Each number is 500 + 50 x the weight over its row's rms, rounded and kept within 0 to 999. Layers, rows and columns count from 0. Numbers have three digits each. The size before them is the row's rms in percent of the matrix's.

# down: layer 3 MLP down (transposed), 512x192, rms 0.0734, rows 444-510, columns 128-191
# gate: layer 3 MLP gate, 512x192, rms 0.0872, rows 445-511, columns 128-191
# up: layer 3 MLP up, 512x192, rms 0.0743, rows 445-510, columns 128-191
down444 108:545467576478490501475439484436367513472466491494468413555483524526485483538559527438548435487506526430484529485514505396657517527451633499533402489539547506459470577487560534476491406450519457
gate445 098:600526459576487406468398469529506437464546549472579517505513459545495446520487447436452450522493505483510558423449484558512490451580504537640532481518534490498511510499551541452465516538432443
up445 102:547497441525436502499470414673388504444484442493537474551532469556478577501600478606484535476527502508520485484492458501536513422495497481457435460477553568452548493521533376620544486459491464
down445 098:441552500515522572555502546379438460538533494522552591470495481402558482532462577583495442531518500433493464542547562548572585570502405494450504589459513561429525494446540494489519471475634531
gate446 094:551439564474475486517486421519562471488460408547581513501480533518547667555487378508499518525524427522551455467392511533534501526447588511491425485524453507529545469429537479602607516539517626
up446 100:566399511467529474474492478542484487570574451580516419471452616526534558553494419493432508506467562511480496455442350491539489560449483484438468487518460488464441549474537396504495415436452387
down446 099:572495485463488485502475555474568454425473515434410559426509506498434540520461532484506543467570491543556475496486523490472548442525477498483563537551449496479525475563500473483478445464509483
gate447 101:571520641402538379470547508424425540452566488598438541510437483529414531502517477419407471512582473481493500525453551574527515493508557484586464463569547524486498408451532527529436586530506481
up447 103:547500560514487444408573551522485475426481441458554482438592512473531568567503521492486522525533603482512464467514471490503483399548503489532424480448514469406501461537490439476496467480480463
down447 101:515499550536473435441400493590504595556541477519472486487524494507535520437491465498538570501423462444502473538487512445562524573512544522486537513508544543438480518481458530426535550547460457
gate448 106:546462549437563475467436473479458474606545492442468473470454525529506504502536550527473387503523532429532416550558429459566522630479493460430582591544430518470543436380530480455543544497473550
up448 108:466502445470491475491508535491476471392454434614470525491468531510587468440514500536431508446591469590476511503570479488449547450488541492575553513474525491511483540485425470534477457409481386
down448 107:575539487452440510458385489549444491502501474461500479440519518558538501476560456510420393510392473567446490327478451540494528613473465481538413427497500526471452483490561523463443461505440503
gate449 103:541411425461456546478537493554518446472486511504519518495420407578504462457568458505545541484515415496459460493513513517436535500551527475455456552520442457393449442490532566428515469477454474
up449 101:507462514530490484504585459581513495512473524491397499485551512482463409572438525555491548497568431513512535492540512570522474447428508519423551535599436506438468523587518446517467447400446504
down449 100:549587529561472570438505459530407473492474451544561522485471494530443496574496508561477516428495551636481590566549473494490452491504429523457512512531478478575580425642429542528576444472477475
gate450 096:478512530523464521498483564489487474500591486484527532555487481588592566517452505481538452575517527400455571492577578448430503541395502503450487436523475489509445531498525462586572500544526569
up450 099:468469556455520499520511450528441457386590549483561533539442581520564514468553431483489359471588444436610540467561564550515485548500461453511563479564561429509474558425609483513588493617473529
down450 091:420537591479476464543429538504516468527484536494485422504458496464463494544524530527512556555510586411367418530441460436508507483466358421484448560529471467555436464509567431548473506569436490
gate451 102:501490615430546486457499443434560527565493395574612471535465490554492559463469512557538471475486538533507515476504537431487460453541547511453513534585504487515572489320499580525471474508470520
up451 115:454549463481526454361447556347475540500503554579501485518466506455437509506514554435458424415505474516534569549446561504487385484498476500513534549519492476455517601478617570441556418508527453
down451 105:545448452499468543511514480507450508426502502488410456449476441518536472534496447588417503571514530532598423572513415348515431503450436486489578500548505499546502407497500403522521459483517568
gate452 100:499476531402458525502435485438497512470534475440498486422440503449486547528546395478464569494626468565472528524461508441583509465443545568487499592513500529439517578472540468527531511398471585
up452 097:433515460443530442527574457502557569460497530546412502450522503503462437501586511455561446544586401534530608439498520512475530593582519529527491620494530573482541445478451519564557525471625500
down452 093:538475555529605497492457468504440584513485578551482487542483473503462491510560468563534484471581470422442463518518529574488545491413447466416460507463530567506453599513494517436484501589487500
gate453 104:548530437521458452560564512519498476451421448574419476494488458514535589460474527466450523586579435511493516548442493505492530476512561566485531449516520498417454434472492467419484436493474463
up453 102:404543507462412571487448494462435508527496511484533501516465457445541615521528502494543471582463499544483550535487463469489596580544497473545529464470533468508628555490381504420507490446470431
down453 105:521543634452447603445390484477471525493510585501446528402484552450449513451482407495457547500437522436450491478430492383505503431533559560438429493463593431492489506443534474427446507582473513
gate454 108:486518529487419477426511457541558552548557478541482495522425532511441562417513553600525533480595529536450547523402487474489517534481560498487564580526510493444525429391551411557508444494496525
up454 111:568420490440519420398507441553515493436594562480542516435485560576460605432482528535484469512530459482520475580519450498494451530477515515519515496526535612494529483534475569496485496449506455
down454 106:471556486528554505441527512497509449506559522488539492605497435608538463517504461534483543489566408457428585485485516451452509584483556576570492553448486509447455532457449438500499475435514551
gate455 099:550424464530487473521529535495480472459441611574493534496465523496547433486432474448520448551460599455468512483508551470518468458509501484523521406531545485477453514495549470461557373573472501
up455 102:555496459617465528539516357425477453486493459451574557511468541472375481469521428507507430539536483522428468498521535413512502498589500602490472518488476510466391437534549518448451479478459594
down455 102:551459558516574511460491493516579584510445485484505437441557441475436533403449413535509447479502510453443414484450558505555523414446506507562543465459513498449532421505509505497496525524571527
gate456 098:568544536506505476564584471409407597506454431525533458539485401540519473489435578427433486577393510451534496440580482451510492539507518518510510534495541410471517464465580497443472462492585525
up456 099:464418517499497549555410480531464555582529536544611452508481471548481507468462402472537449430471477449428545484468560468590553539545541456463493546467428422484437413434489399544484490455456582
down456 103:524603520381483462422448493557427434483588510371594511506500508485527502456558545503508548428463436524395531517508506579527510453576462514519448552654582500528537585429460450403447553430503545
gate457 098:656461519414487467545510578492510483478527470486443503555447512535538544546455576630522486489607453501536546474574439526593481413523509591501530437569486477479578509430517574494498445509458488
up457 102:549485538469499495515502555423466567460600448456493547562565431600476512463404452551516459562518526461446494509590490495572491480512500554454535527577514528569451598486454491559546511535496556
down457 101:525545495519551468599501536491455518527506436541442527555470381572512518620526536512427481432478493576453473435453505513557531456476438608426494629496441461494493494552471518456495513495581455
gate458 102:630567512507459482447523446488583476429420488480454407543512423499525500475504480395435495468443442530507488502438535514545496622474589568463508504541409498546495416437456558550565477502423512
up458 096:518429526495523536424472458448486470480462408431556524540582487489537528483522519425466474439581440455569443527450538467531465522380493516537532509480466519524499521469502546500509585345456429
down458 099:487519570501467587434505552487510550556519480552556559451492497461507501499465587441498497540488469426543467477538470458518583478436440426553536569523509481596428398460409534521535506469559480
gate459 113:495548505507520529592506544456461422559481451499519574579444415562474397413497588546488543523438420469466553521421524436506425506551543591524474498532498438460550496478468589404537462443482479
up459 107:540515538490489501505520550531482548604523411487493491558550594378440452566509455545454555525414419575516550553486483399548511484479484455589469468506495514430480482440574539490456461517415517
down459 107:472541432669611439477517573491382461541495435514461538460493486444504491502572451445408508530519478564587451472467429476500531562489567451552321506517527449530465512477534461523545460482472550
gate460 102:489580518485485541597555551550600595497425507448475530580498371562495499442565541582471491421542461454534504443528521517566547552532534508386524602586463521513537477440466486497495520479508519
up460 108:574481520488516472431513324517498529454393440429457511542507521466497450549472461467459450509414445492508491608544462426461513485540553532502517500466515593493533525444481429412594504522483488
down460 104:434493539522477536525469526494450534466502545482569441458481470534530588486407442503587518550469479538509449516464482450544480510436503514496456444552603493436562476480484494485552490460475430
gate461 090:611531537522453398443565453508494552530503430515552522561590500468508534534419517618530538487471557426473475466532477550450529508560530464466597480555550538510525530505534511510538462401474425
up461 101:477473493571429484528545540534461529450482566559523561422567613472468569553491438414521572467534546490480578617464506450546588427482503517425510476409566585437447433542511460441534478540457562
down461 104:539478558572517479436459417420529492462524483467514512538522480491460544470460538523522538587580572467490521451569559423638564355503502455437461454555469574526534536462537457480537473493471395
gate462 098:539553543492502471487476454458444505573474484575498474505415480505513639499587579466470438426532526544557473575527451499540470481454507538471513560561475444472496455413528379515544551549459532
up462 106:517615497540434594491525517437432511507562475471417490526567448503492403556554493457485531561503469525511514477400500480524574593519482547472472575495527520449496510525523469353485561528502407
down462 102:445367442458561470440564424474506452487531561438419482484517515477551533384456490448510503508428471463542593501548465532487573504561482587472405556464405494552481507498517548470625499454499583
gate463 107:537524486438442473547529505480467476477478569460403409493398520497545505524620454565506499418596570519447512554505581459427476580485523541522498491577441510495464471496517472546424501492513434
up463 100:439418476619450535560454472514520562452475463399492585478495612481514486468512475438440603469503469492485372555500548454536556483459495493556477457450448535451428417457591529465465467495534587
down463 099:526620546459444558505474509470507428458447471491584456413436438469551556536492475479438472433554489428443623523539591460477478547553537458431508468458531512477503521482545547497516553517489426
gate464 105:499484435510528479531549433474529397506536562513544368411425511469512537479562463438469459420490485555539555555459580532472511585513493478456582529541374411532552415502549499381449392440448470
up464 102:480526474496492507513482572473552461509447462503373575541460461468590471494462432489463526493501543414466454441495493416446552436466498495483496504507471483372452522493524485509484454519587468
down464 100:469491465526539494471540484515546482435543534447427472492528432387471513441473436434539435494527536522586527539449497527440457560540474442452507566533610426493538426546435462482531459532491483
gate465 098:559570539487562498456530512556481435463422467556539514422462550473421521472528580542426469454477510533485482449441534568497586628506525571569456495513516486563600512514478501420541514471436421
up465 095:452442453453494514530386490519519495479588546508533498539443514501522424493488520430548414558528497571547496573567462448441473464531502474635481509434500417547461453446508523563548482567485419
down465 097:477493494444437595455487515500504407512487484456519467558584422488562439496483425436521518455505459525504428537519475582534529497572628575560580475517522512475468559473516492510520565520577609
gate466 108:461521558521484500534486455514424481543506467577504463429470442469518504479450511495470451535463473418485611594547469553499534459440514498516538478520481557433561481532536490476554519514515536
up466 098:556627552581459557485566546592559514526547468540523402477492492412545498549452566510568519536458523494549447461519472494469514498499475516524544410499533455478525542498432429551489454585482401
down466 101:583501527608572448364606517481430447500455429540520500596435509506454368433542462531512526462502545525401566541492495425564523555415526462519493551512531489497482514567532421507471390556584460
gate467 092:462414492450568467515451444479552449417534582517520518494481533513404553493447566476495482532529406500495462486455552548426506543388508525553453461466542560587401451474511554478521481491509500
up467 101:541572477496529512531519508489488457514556440430401515470526499493574470619625510465616577514550456433477480465463471480448491457452461479444508495452471454444485442417542522394498420531465470
down467 102:526505499479470391555551471478594512542415528472530422513469564391483537471599503490530475509472566469501598463563480559487486575514474395523421473552374492543475481512482520548511460532546432
gate468 097:631582512516479497481547602542542550554522454484563477503445465557499472510468585527490522552527380560465495597530412454564586459499551476509438404499470572520546480504574472499546507508401395
up468 105:621510528646561442504567510529538480447524543593494523435586540493502502527459447458491487529521453518532516524464570465541492560538515455526513553499545505576500425511531556445555556530500411
down468 103:552531532489489574527467530518561303498560546480451575455536511471506441430481490599483608518474455524482572553476496541435554447561552526514442528559488571552483480525586503466519564560473559
gate469 100:507525560472452500532521519560556620406467542554406419485540462563485528475412500503520556481602518449485570541458468545508583510442562526495515522502509453475484439499541504483539500429633509
up469 097:474597478521550517544451510506537508498452496485442468465461480461449472518490537429449548452561551418474445547494482424482463528549447553551523573512537464527520539535571395462559539572506473
down469 096:503501489488523524425522479543504521504459449482514442518528491581468411476588564535477464538485545453464427530599517505499410540414467480590449503513510529509555554467491552510449430579498502
gate470 100:487502485529380527485484520488563544465560457506499412500519516502490477475479438537455469488510569482461505476563579469565554499530508488499542469506488444524391425497447574464482479502484403
up470 097:467544537498579491507476566570514556640557450363536561404466447523493449446465530463513456541435471513454562469522475431485479501497512566535503485535537589519504528526595480465518569461464592
down470 095:499441391556455506460539478520496455415437540482464548513374431488499529499457477399531483466583416459506527560539535477464457481534636531546432462479510486546524473529400526493497477573395446
gate471 099:622523525419488480565535503452387634601616455595509517551480495532517564563508474505523568428463383448460524509458515509510461511407530505447365496533531474448471489469470525513557519518486440
up471 102:533526476492494545569560511551446534552497504492544463407425442484483538448556513426504496561499477614507565453464510510493520476462488573564420506531489464565436547464502608494523577521546528
down471 101:509506435428416470424551495587545556470519540547431599557448532523473492476459450469420477478362414443580502533437537502530550474566428464592467529566577497468516461504386545495514528537492628
gate472 095:486509510448413525431468421524502490459549521538523551531480538468591483505544563538533548537563494555481544592504497459546494595538525447568562474501588503464503507402510543545573546458549566
up472 104:504514576502516536467446478580528513522406543536461578493457489580450464403477493561506528487473504484462468607469434515539539513483522522524479504493488504478511461507593496574514484518554708
down472 101:424474484479455605531546478479479469541514527435491474487471455420461517530491553413438500589585466567621530478456512496502576514528352523422467468546464465500564556493513469509418469535444483
gate473 094:468472494462502503505520538542544494526435463516438463562496558476578447497480514558515509544514499510540514576541520487508537502546507453595606389556446484437599535449475481409519412390536549
up473 097:553525507560506458509505474468465503508594459449482463513586577566561490538393585610560530456463549529442596537498599470517472639583472537477492561484546468472499576553518477478551489549434495
down473 101:551523430508505527438413545553468460531411490572539537504416573440469524532578540489450556486511506570498625521514518452484493477470472494444405527535490488459542528472523516483458561524531512
gate474 101:424406431467425493550520511428433484486478496583514460503485461563587583418430472538460503523580518530452452549597477532495506566464512472451556468522501532473474483432565462566478512476555566
up474 099:530500460487542499633497487418460568575613517457533489473460444408532475514487329463449515453599520464559503536485512590483427555483483501512534491480499464470495482427513432541482550554503541
down474 096:603473437534553483541507410472442524455529471432528533568444486498474411544469569503485588561577543467403501448552525473548528450421467475518487540407520498490496464448546475399509474602519531
gate475 092:510474505453490462538515466565518572470516460564465441436442509578545601512509530536550543493551560422545407623454515385484488560504542495419578564532502439400479392445523487538481405427527565
up475 099:429599483470444559481478442478578548497435524510657492626531397372413494430574521482443520507425454544464510511449519424532529477512510515530520543495447565468463487495440460498525471401415503
down475 099:501451477471463537536376391449406477508383463492547400521499444493488479376487502465460432511441474537480456420523436538440433596601550644510530563541547459532595498514483512385416560458540455
gate476 099:627452481445465462532547489407512495448448571558482528502434487526494454487490496455478563479483481497437508436468578489593536469439553463475427462545450564547491506456492472486359529491407485
up476 098:442515506498371537465488581516493564506565540562463574537517588514491579578405518532448571529514441542499479498459466461460606557354514445496463470451595539544504524538507554416510516523507648
down476 099:469596495540431537547476443504479600454454509485471557538512566470539534559470436498485500500565429562526498590526560458452555604442441498540532449499464448564487547527527491448685461534550528
gate477 110:520543555428553470499485534419464446583444436464460397422460437539440441455590573424531570473511436520482586533448502468602473450456573577508551455524538485392517422451392466490500475512516568
up477 106:521502464518412468425555515472490437483529498401493537512545388499526451569535601522547590506443381529493472532529504382443470462422497433463563526413472514518503531548496565483469588486478401
down477 104:456499469539386542597578513523315479493445558514448552508445569561484418529510407464529427536467374460480490488446488431587547504547507491391525441505484545514536564501541483502543529418550415
gate478 086:506461490461499473486504515492477414554514557500418582549505504544446370519525545568471472546467570543475519409573605552475450458579522630549456382560544518525448480529433549471422402519488455
up478 097:524485492468412530449379614505475483489605520495512507590469526436568542532500585577570507421488467489505465539484481473492447546408503500395535622531584450502531500451553485421471497606539516
down478 099:508583503554567561526520470484422593441549483641462500438528489435487538392435448454476406474503501474556506486476594520488493488522535435531428569458430530479571404465486505617469430494481474
gate479 099:468541537515475497494480429459456546542488444444542494553488466458518533543389493437508492532515429549470507487592569503531539489442460506461531622585495502404478489499535552484542426392588546
up479 101:544436491488484500469482532456431386416450484481545558530458523536481539557471465508486501466635494461488444519526463530447516544547476422543453449494561439518515522550447639449465512533556490
down479 101:462519504487506431441530596467560559572490502532518509461567366572549461463514549537504421573418497506474579504416503529482495463551499538461457536516468447446464467425547437456557522492407446
gate480 104:532483486539488528562486542509546470515555454568587496531459475545507596381471487484453424453514480541372472506477583550511455448500574533528494508499482574590477418497459524528478485539434446
up480 105:614510510473523425509568475442457454476435473457503462388504440545533628494513455446413399484440492379446485448532515494571444438464474415529486571497468463449569504546495587603495477478482440
down480 108:527466503505521489449446483575437540503474537496425497435602505481534400483417517426529483508491520476499498460418505544494523429451505495526477625514505533539491627417499504546530642490487543
gate481 097:499463496492500458506505514517438508441434593526503495483523570558496606503481479412451508455453441507551463540613505515495537632553529404550511459564453430478446421497471381476475427530510548
up481 096:513504502484477430440574488513549530443491491494511537448554526520518514504496551537445424506530493558472539475444574476560610423465501534531621494509449540503581475587532421522532484441556509
down481 099:546527563426407461518433491594484504482440524454544555510542483439407482484483397510460535478462423477459521567467478420505487577549522513463449487490405498462490399553448533493485531418578528
gate482 096:440528499483418471471572526411592509572548493459594443523477466554511443452454480536508573458475466480453431473533586466441455463517537504472412501447333442483570400530555467553464476512549469
up482 101:455534370543327529519537524482567524404494420514464394515461413473537439458506416493493482561539507403507482485503502551540577479523489452442449521480408472528470565553475404522509518408505554
down482 103:503470540436441492566446446527511589447541476484502466564472491532485555482531553483523441581481548527545656534522455525510468468521477425518523467501436527436550477452447446518515516493618572
gate483 097:517536502483437522536675530438535560435448490569492412382419597450581480486473450500579480540510528544521470536507494563462555481532520505501452544558440380491515519476538429524469388522505451
up483 103:564584536499553520509498516460637603474570506461539398500473557514498466538538448502483439476512518523566567524394504497484440494547518488436512547522542511494478444495459477595503510498419483
down483 102:528466380507547434485496535449559580549560582444552524557523517435492560526475506396495504530628412433485467520487496552503460475512559448467466517530563446567465561491561480476516556405541565
gate484 098:493446532472445479474534546611554478482490472592441455543455491473458591509496516493558433525571420504468518478540421443553538512538503493534505521558544394425551442470488535482552548485480507
up484 103:553436519560533525549510533510477503500543541571497551522552616466583468460511499529491519540457571556469472528528570603525435435537464517598449457500504516451411478513487518576576507604473443
down484 102:454540530477513544560517543511484608493460507503541513524605419375416510450458504458477546480548513518472538482520452550530552537601598464491434498557461448455544462428457490546457563426483527
gate485 095:478465514540486471517536557440437559541585490529535420479493447547482542408496529510552481443466497503470583563522569562457446530524523576524474594570626544511479405506543457535512447483470526
up485 100:604515538498380431518497467546525438459516506512510479508442489435553370516632459449474566532539482583561495442539493502601433530548563454459540546553528503489513532497534533500546515447583386
down485 100:495550464550465506462483476506448543624502440497467489530526571524471517519453500387501510495459473543458459528502519469461517563554419441543484484552612492421435445607543644545480450429493427
gate486 105:512417457475461489464502435413598490396433500426471595462490526498513513470443429463429508524456527477527709497524561429560544517530576511455480490457495547502477474470546514505527509447499528
up486 098:539505562547490565502493474530418505486597533531457420537449512556463600519489464469506517540508598541546534520459457604483508541483484454475592427434575439491468479506459511540512556485436481
down486 099:564544430471525473515520523514588496437636416497548491500501581520418459393465445520451552536516490539595479420516506531492473621465496446552459502588563552582432404489458473484454485450446486
gate487 101:537568521531460418457543530516506481522548513526562451511493524553581482483503549535440475435495528525564463438482554564527505515517543509565568415516462504510537422498523552456427472546487469
up487 093:440585543519535603514508689520494372469387497519559487500513493542494506551512492466542430550523433404411459551469540518442553511520488503572474526503479427529597505500501513534514457516568507
down487 100:509590406571532581503486578469486443455491591567504459444500467562539493492490546537563480460489492529513552527539467418529534477548563540590550441498534533565647495529604434531562521551529509
gate488 102:526467536476481378475536382519519540523452525503450500501426415495438553480444535584509525524632474538541405532538486441500577623408545530460551429521523568472440492501549553445484533513531500
up488 100:545509491529444444550472468541560572423414510475508470564584567452477510538443372559392499468511504503474474510456430536462475625478493537401495520526474557626422534565526492524558528433471539
down488 104:507471469566519489461514341490493514532544563516490509516509521571512532439417527528540576495560465519438518487453577479437553517614399437545569492469546549511521603545465396399510548481475570
gate489 105:551585532499456464459615416482470569464542543507516456593474486571538412487501536543529477479520535480502454453574536528558491480501489532456479538481492433572492445511432563520410443465376558
up489 097:426555455473482537497450484533553506429482491492480534524502506552448537535524456526465542475518492526524449426454454593497637554462513491448531505531438553489495398506511511504439591541459499
down489 098:335551398423492488499596517426608529486518478531567517525503467429531561467501509540504455424514555497528504526450585361485528549409602551538573574525517448435484478632498496547600436512539487
gate490 096:527396485563444524474505456459522522466547450522543459589463497492448488502462472485564503443532361518480486642513461466597428519514542554498512565462593526467421515488490488502520581448528572
up490 105:558508464486514505528582501458557454547490452469500491444509626394511544457507454434490512452459440542460530529425483474537532456441515555415461499571556554467489569475461468408413487457458599
down490 098:526562449453487509552571480544429545552475483519433518494473469554474471597587500523548559403486432480588433511619481630500462504516389499466562439486440497539444467452436597496530542520533573
gate491 096:410545505445446569533518617492465439542605488556455418483446490488540501480507421490547477625599449558487519454508463496583569459516515543529468465541515479454499479330585537442493492476535588
up491 096:528518453497583507579544449527560500515554616586580533560533489536500613476482451444456531528479521497535448528441535568441382440445503396570502399426577531490475449518474470551496508580485562
down491 098:504490566489481498489438549609466511599532457540538422478466516521506516526500500538447459487443433503618510596478523430542518480471547477471494554499573466481498489497491511566444437414561518
gate492 094:477581532446520430501526533479496489446529575402534461430471471487484526476539548484458451385472547517502499527575505493582555588468505534507490512525484440523560468482551615520541417511532468
up492 097:458465497514477502487498570464476596435485518352520538425485498504429504510516469516473476370577544546517509528503545573452474500491464499428466485453505500463526477569510504413481448457514401
down492 100:434497478466476524481564648464497599538510495479477602484530538481523497520523515418518544470483405509467481548440508557429521493495405433412484477496592615455495556505544469443459591503555421
gate493 101:505496500444475496508440513460495487513540560559494459516475522552601541433448467483484503516508503541490551468521593560500510546453545510500490456545472474530504517462483480560381465620496472
up493 099:433520562534542538494476471559576481555388507558485469495474515543446603512432450524453445402513614482422497508483531477477478516519487474407475687523505488391418475550444475524455511519520552
down493 104:543496536499543422501514552534547528506463384456615417537491484458517505489480444487515577474433498545474472468458521430544466474447628452524618526489472510404472511510535536522500499560452437
gate494 101:468536521536490433468511488486462383586464537479522491522543527398522527494591409470473451586498469590502531549475520454523581533462533567510530561573529505373493454445542620448543499535550547
up494 103:560394435494489416528485393554497421352494487510474516400515488479534496512472523511549476526446535503565601480483545496525494522416500436593522420457557462609388461469563480466518541607449468
down494 101:498516442459559434459428581489399600467367508541473482463494565514473399568472499611458442507477479548464522468480558477573513525562481430452489489501503494491414516531493620472559503537495503
gate495 091:553433508467541450573504475518559454519465420502576493501486382532472622411546556553515456535584538573422529573533546442477490472469526543555495497596494519428551460479541507471432491396564523
up495 087:530591498458479430515463510583479557500520576554536454528537512485539383481489448444481489455449437500582580434500522501552576516503516520566606571464529479608556488487446545486568433600515448
down495 095:555492484546497504496452463478516463505509504575631465489416480523506447438473458489550438449482477470482534538456576443569543548503577560573552502490529484488540410520527471535435457415482547
gate496 105:528461506428486452531545473496535524495554527457500486439467515474406529406504484467490411449547563515504597499566544496543522438539511527565531456633369480530458453495510531427463445439499499
up496 093:476486475531528445585512565513442567554458494475495449475512499483365523513506510430436443410550587474576500539555517630438516453537445445634529390528540573531494471523469475533501480430520440
down496 096:520483443491579461449487527481467581391524506474549478513549461489563457472462499459524530459544544488435513520576468519538529399546498444505513417410542556452497482501468595562517484554493520
gate497 102:656422518476453446524478517458508474417517497534480356576472475608433470452539445477466447447480568480538639438584620558588438504440529525554553472495533436558451417494492444462578465485431461
up497 105:568435461452487460493447524424343628577467436512459488493467501549548496468528387599434431495452442427488491400549478492490365429502518496483426479489522487491441553549584575498573490511485556
down497 107:534447469552506518519435473513582553393512402439450478463459446513554593448485465439504431489553539438532414441547507509474536579513373593529468380570504572495588466557554466456561503518403505
gate498 107:491442600535489435530511472454520432446506477560559440440425518473442470469534493442473452472491533428527510500583558449561470521443486509487499407551463513452517424477520572509492511549539463
up498 098:476521528506470448575543514490572389420658496435486489361458468530500515500475545472515513534526537451478569492527482532483466482544530430535574480542531576412493429455499626473464389480496459
down498 090:416488512667455488449462597521556436442506448485514439421512563517512419481471444452520494518443493526457452531538497501451493454447329515590611516525523502482475496504553523558484515472562450
gate499 098:575464441425592427508563453574505415389545433549549448410494440485569503483462523515480531554502539541434448515441468517480558472474513465586492459491509456457482407511451423590446441394525544
up499 095:468462529476510487566511592496599482538420484447455519534451532422555503484561442473465468443629472621486453502537487474484529571537478471578538435512557483479545480537523450567444478506595493
down499 095:393552566516451631443500531471454511515549510395463544450420448515473477543511542543508539387404545561489488539486469409530523542529410590478503516448528505517521560430560538550448455486530469
gate500 113:493501508522415481492475452420512544550602547488503528452454450574501513502459580519509487505537485527498486489545556599437540480468555465476449522523523526513441462539537499565467548408509500
up500 106:438496509557462470443492538522543515513469508434510413450514495576442447533497504601538516584472535550529531563566446502498543560412529504409515509476578554554403461455503492442519511551542466
down500 106:576452450508447442495473446582519529461488435483499466483465495427459455498486444558493537484520514627464514482490531478573459465501476386596488465502433507530455604418571521523389487531421527
gate501 098:610581576607464491429529590451443418502489523557635466465488477531495413459518589512475566482470540569540509487504501415574502440651578564478445496511526501419433401472511474529559442573529517
up501 095:543524484441421616509546554453389507487548526467493517521501503498525533479507431576501545438511492542451404542561529479503521453525463503544478449557564468430605543475574542529473506509449584
down501 099:547509477491430538634498373485438462492546490535538563552460490530481551465412476416579481475513419486435354573597480537489493501525350552569454489560529494472618533503479522497522506478418523
gate502 103:526563572530509427468488490434465476448531531501534436500469431547455486434420496520479506463453484407497514529484591506561457481468503543533484597581492516463606502448432456455529525510499437
up502 100:418523522495444525403481598492501548584376537476484509527507485485491557505475547487592539530450639408464477565424530382470454588477491479425471504482460582485475417460556405532514421448526447
down502 102:551557544521541435499420445487527487453463557407578480586524527643449448485513514555498469482520600424482476512525507391515472576537456469576580468516515437521557613568454530539518516496472454
gate503 101:500498493497558463512545428499598503542442432609380453436462502421622436492507536424461396558538518535513513473564503467530531485517529534437438488571488470467583508451530465517468465529466574
up503 099:568474494513562450539492525479456403576456428543516512526487476471530476475398471525493415528407491526416573474514418507527570537572487575578450476508423448390501550519543559557469574477536397
down503 101:534541450485465467551372519472516527392375417411489424461603543547471552426582507515458583442503592505506378425463405519453489520511380505530506536484535512539488467533561516571496468482481477
gate504 091:456512493504505467381505457463435518591517480542504559522516540553436509471519496452530524479536475507439510386531469501541467478513527515388434449538478538464531512499542444524573552422475539
up504 093:533427430483569519554535486596467442384389466482468477474458500453591558586515498542475448518540483609454530550574498480441508511493482536627438420482515466537502438484491457476520545526507473
down504 091:517438530522496547546551509464477498485504502431424563452543422499511465460498418528526497504532553559493523406488452479498534469601582468424453482364368516497412495541466558480529526564454666
gate505 096:532517529435513461526534533475485482535539472576498452423441462469449596473540506465516502520550409594447506538584514536578462449475547533445582495582475464441576493407483473479415467458487475
up505 104:479499531484588467504595454504496499491427522540578478505483531527596383448584520536383447445457527523536429479493588472435443459549509549542408557483518516534498479549421541471558531535513524
down505 092:430538562516485472501652509445535491448502482589539474482543417507515477465444530448552526540561495605535523565554508475562529447480713483546562487543469473527549509425483515499504534430489551
gate506 087:614586540522463460450501506521600493378438524550532528511444448565448518484463474527358435474480470540397560530528655457504497549507492533549463570521494493522490487522502478507447468566478486
up506 092:469399484449491473551536505414497533569506549519556449498482524477555528422515491500479548509532552474568487446515459484468468528445510556502578427567449477480574459448511595470495482465572550
down506 089:590507507459546514551472552364528515436467566507552488535507527473483511479470476585440571454497517565532460520502593435462462492473764541535512548550484493527565422443522467548467440504455443
gate507 097:433575541562489492517498501500573551538465576492431472541524474671457551379478535538467456367538528448430476477555487498416505642563533588446565492530476579573518466453499555434437561499500486
up507 106:459507530457569576487515642467520470439535506530481577468535489540499501442425535583511467459424544514521553556614509486449500453514481527476504534553508422521482647511604454442543516553510631
down507 099:486415507535619476419450501473567575608587501529471544547473470472509592469454557487448405488420473486622548620473609525533542539592428571444491503501478487485417540447525393471494506466495510
gate508 107:521443519503464462521477569482572522544536467482544522513541455572472563437479430567467489470531522426412464451459547532565436534412524553479475479516482564503452362549401484491413573487489544
up508 105:526488563505443526514449452527541554485613499462577532446471475463466558475503448518483466557484475567481582437509481443569573510498480438475520550473557583568521440540455509554535548574480554
down508 106:495399444465415533537460436565482496448473492510476456468483432448510560507529518513423472514513490476529512548458488447546511513567502524490418501488496500492529432497507515555513492460461508
gate509 092:502567497544471565547574489432478510536462516583409421468467534538523396470518556456510512528444446511460539555530553446557574579564502516534461501502459472377403475503494620460440511540514502
up509 100:415543470433422526500562484462531540473649530527497427560531511506471478537582553553476442428486513545454430464458473563487493529469516504510512487507398595576537429502469475579448506450556486
down509 098:426558498529447410514509522483464502503424514526456384498448564501541470520593526439528537458544488580485565447475381419515556574517494484446491525553532490475538541567450483521529504429492460
gate510 096:554542512479474476513491508482539595521463460528532474483396417554467454479367559565402498429489539456453457605500501480505460552457562499466425569538445509542494496516495490536516531444448500
up510 102:548472509506492446534470516542518503457534594491565457562464620478578553571454495462525560520583469493558545508526562533480547505407471467541486619487501479541524607544508504487561484473453493
down510 102:582477483441412369586459519483474521547549546472528454499449466439579600575483484504495507489529497544561578562499597465524506429489574538450470527515446468524529426552486478457491510569462451
gate511 100:532510502576504414375519549489469377503473530608499532536535517525528486497458497570454403430528495549391471442470616416609504442527499535532563507565525509530522525532502509532445464443457494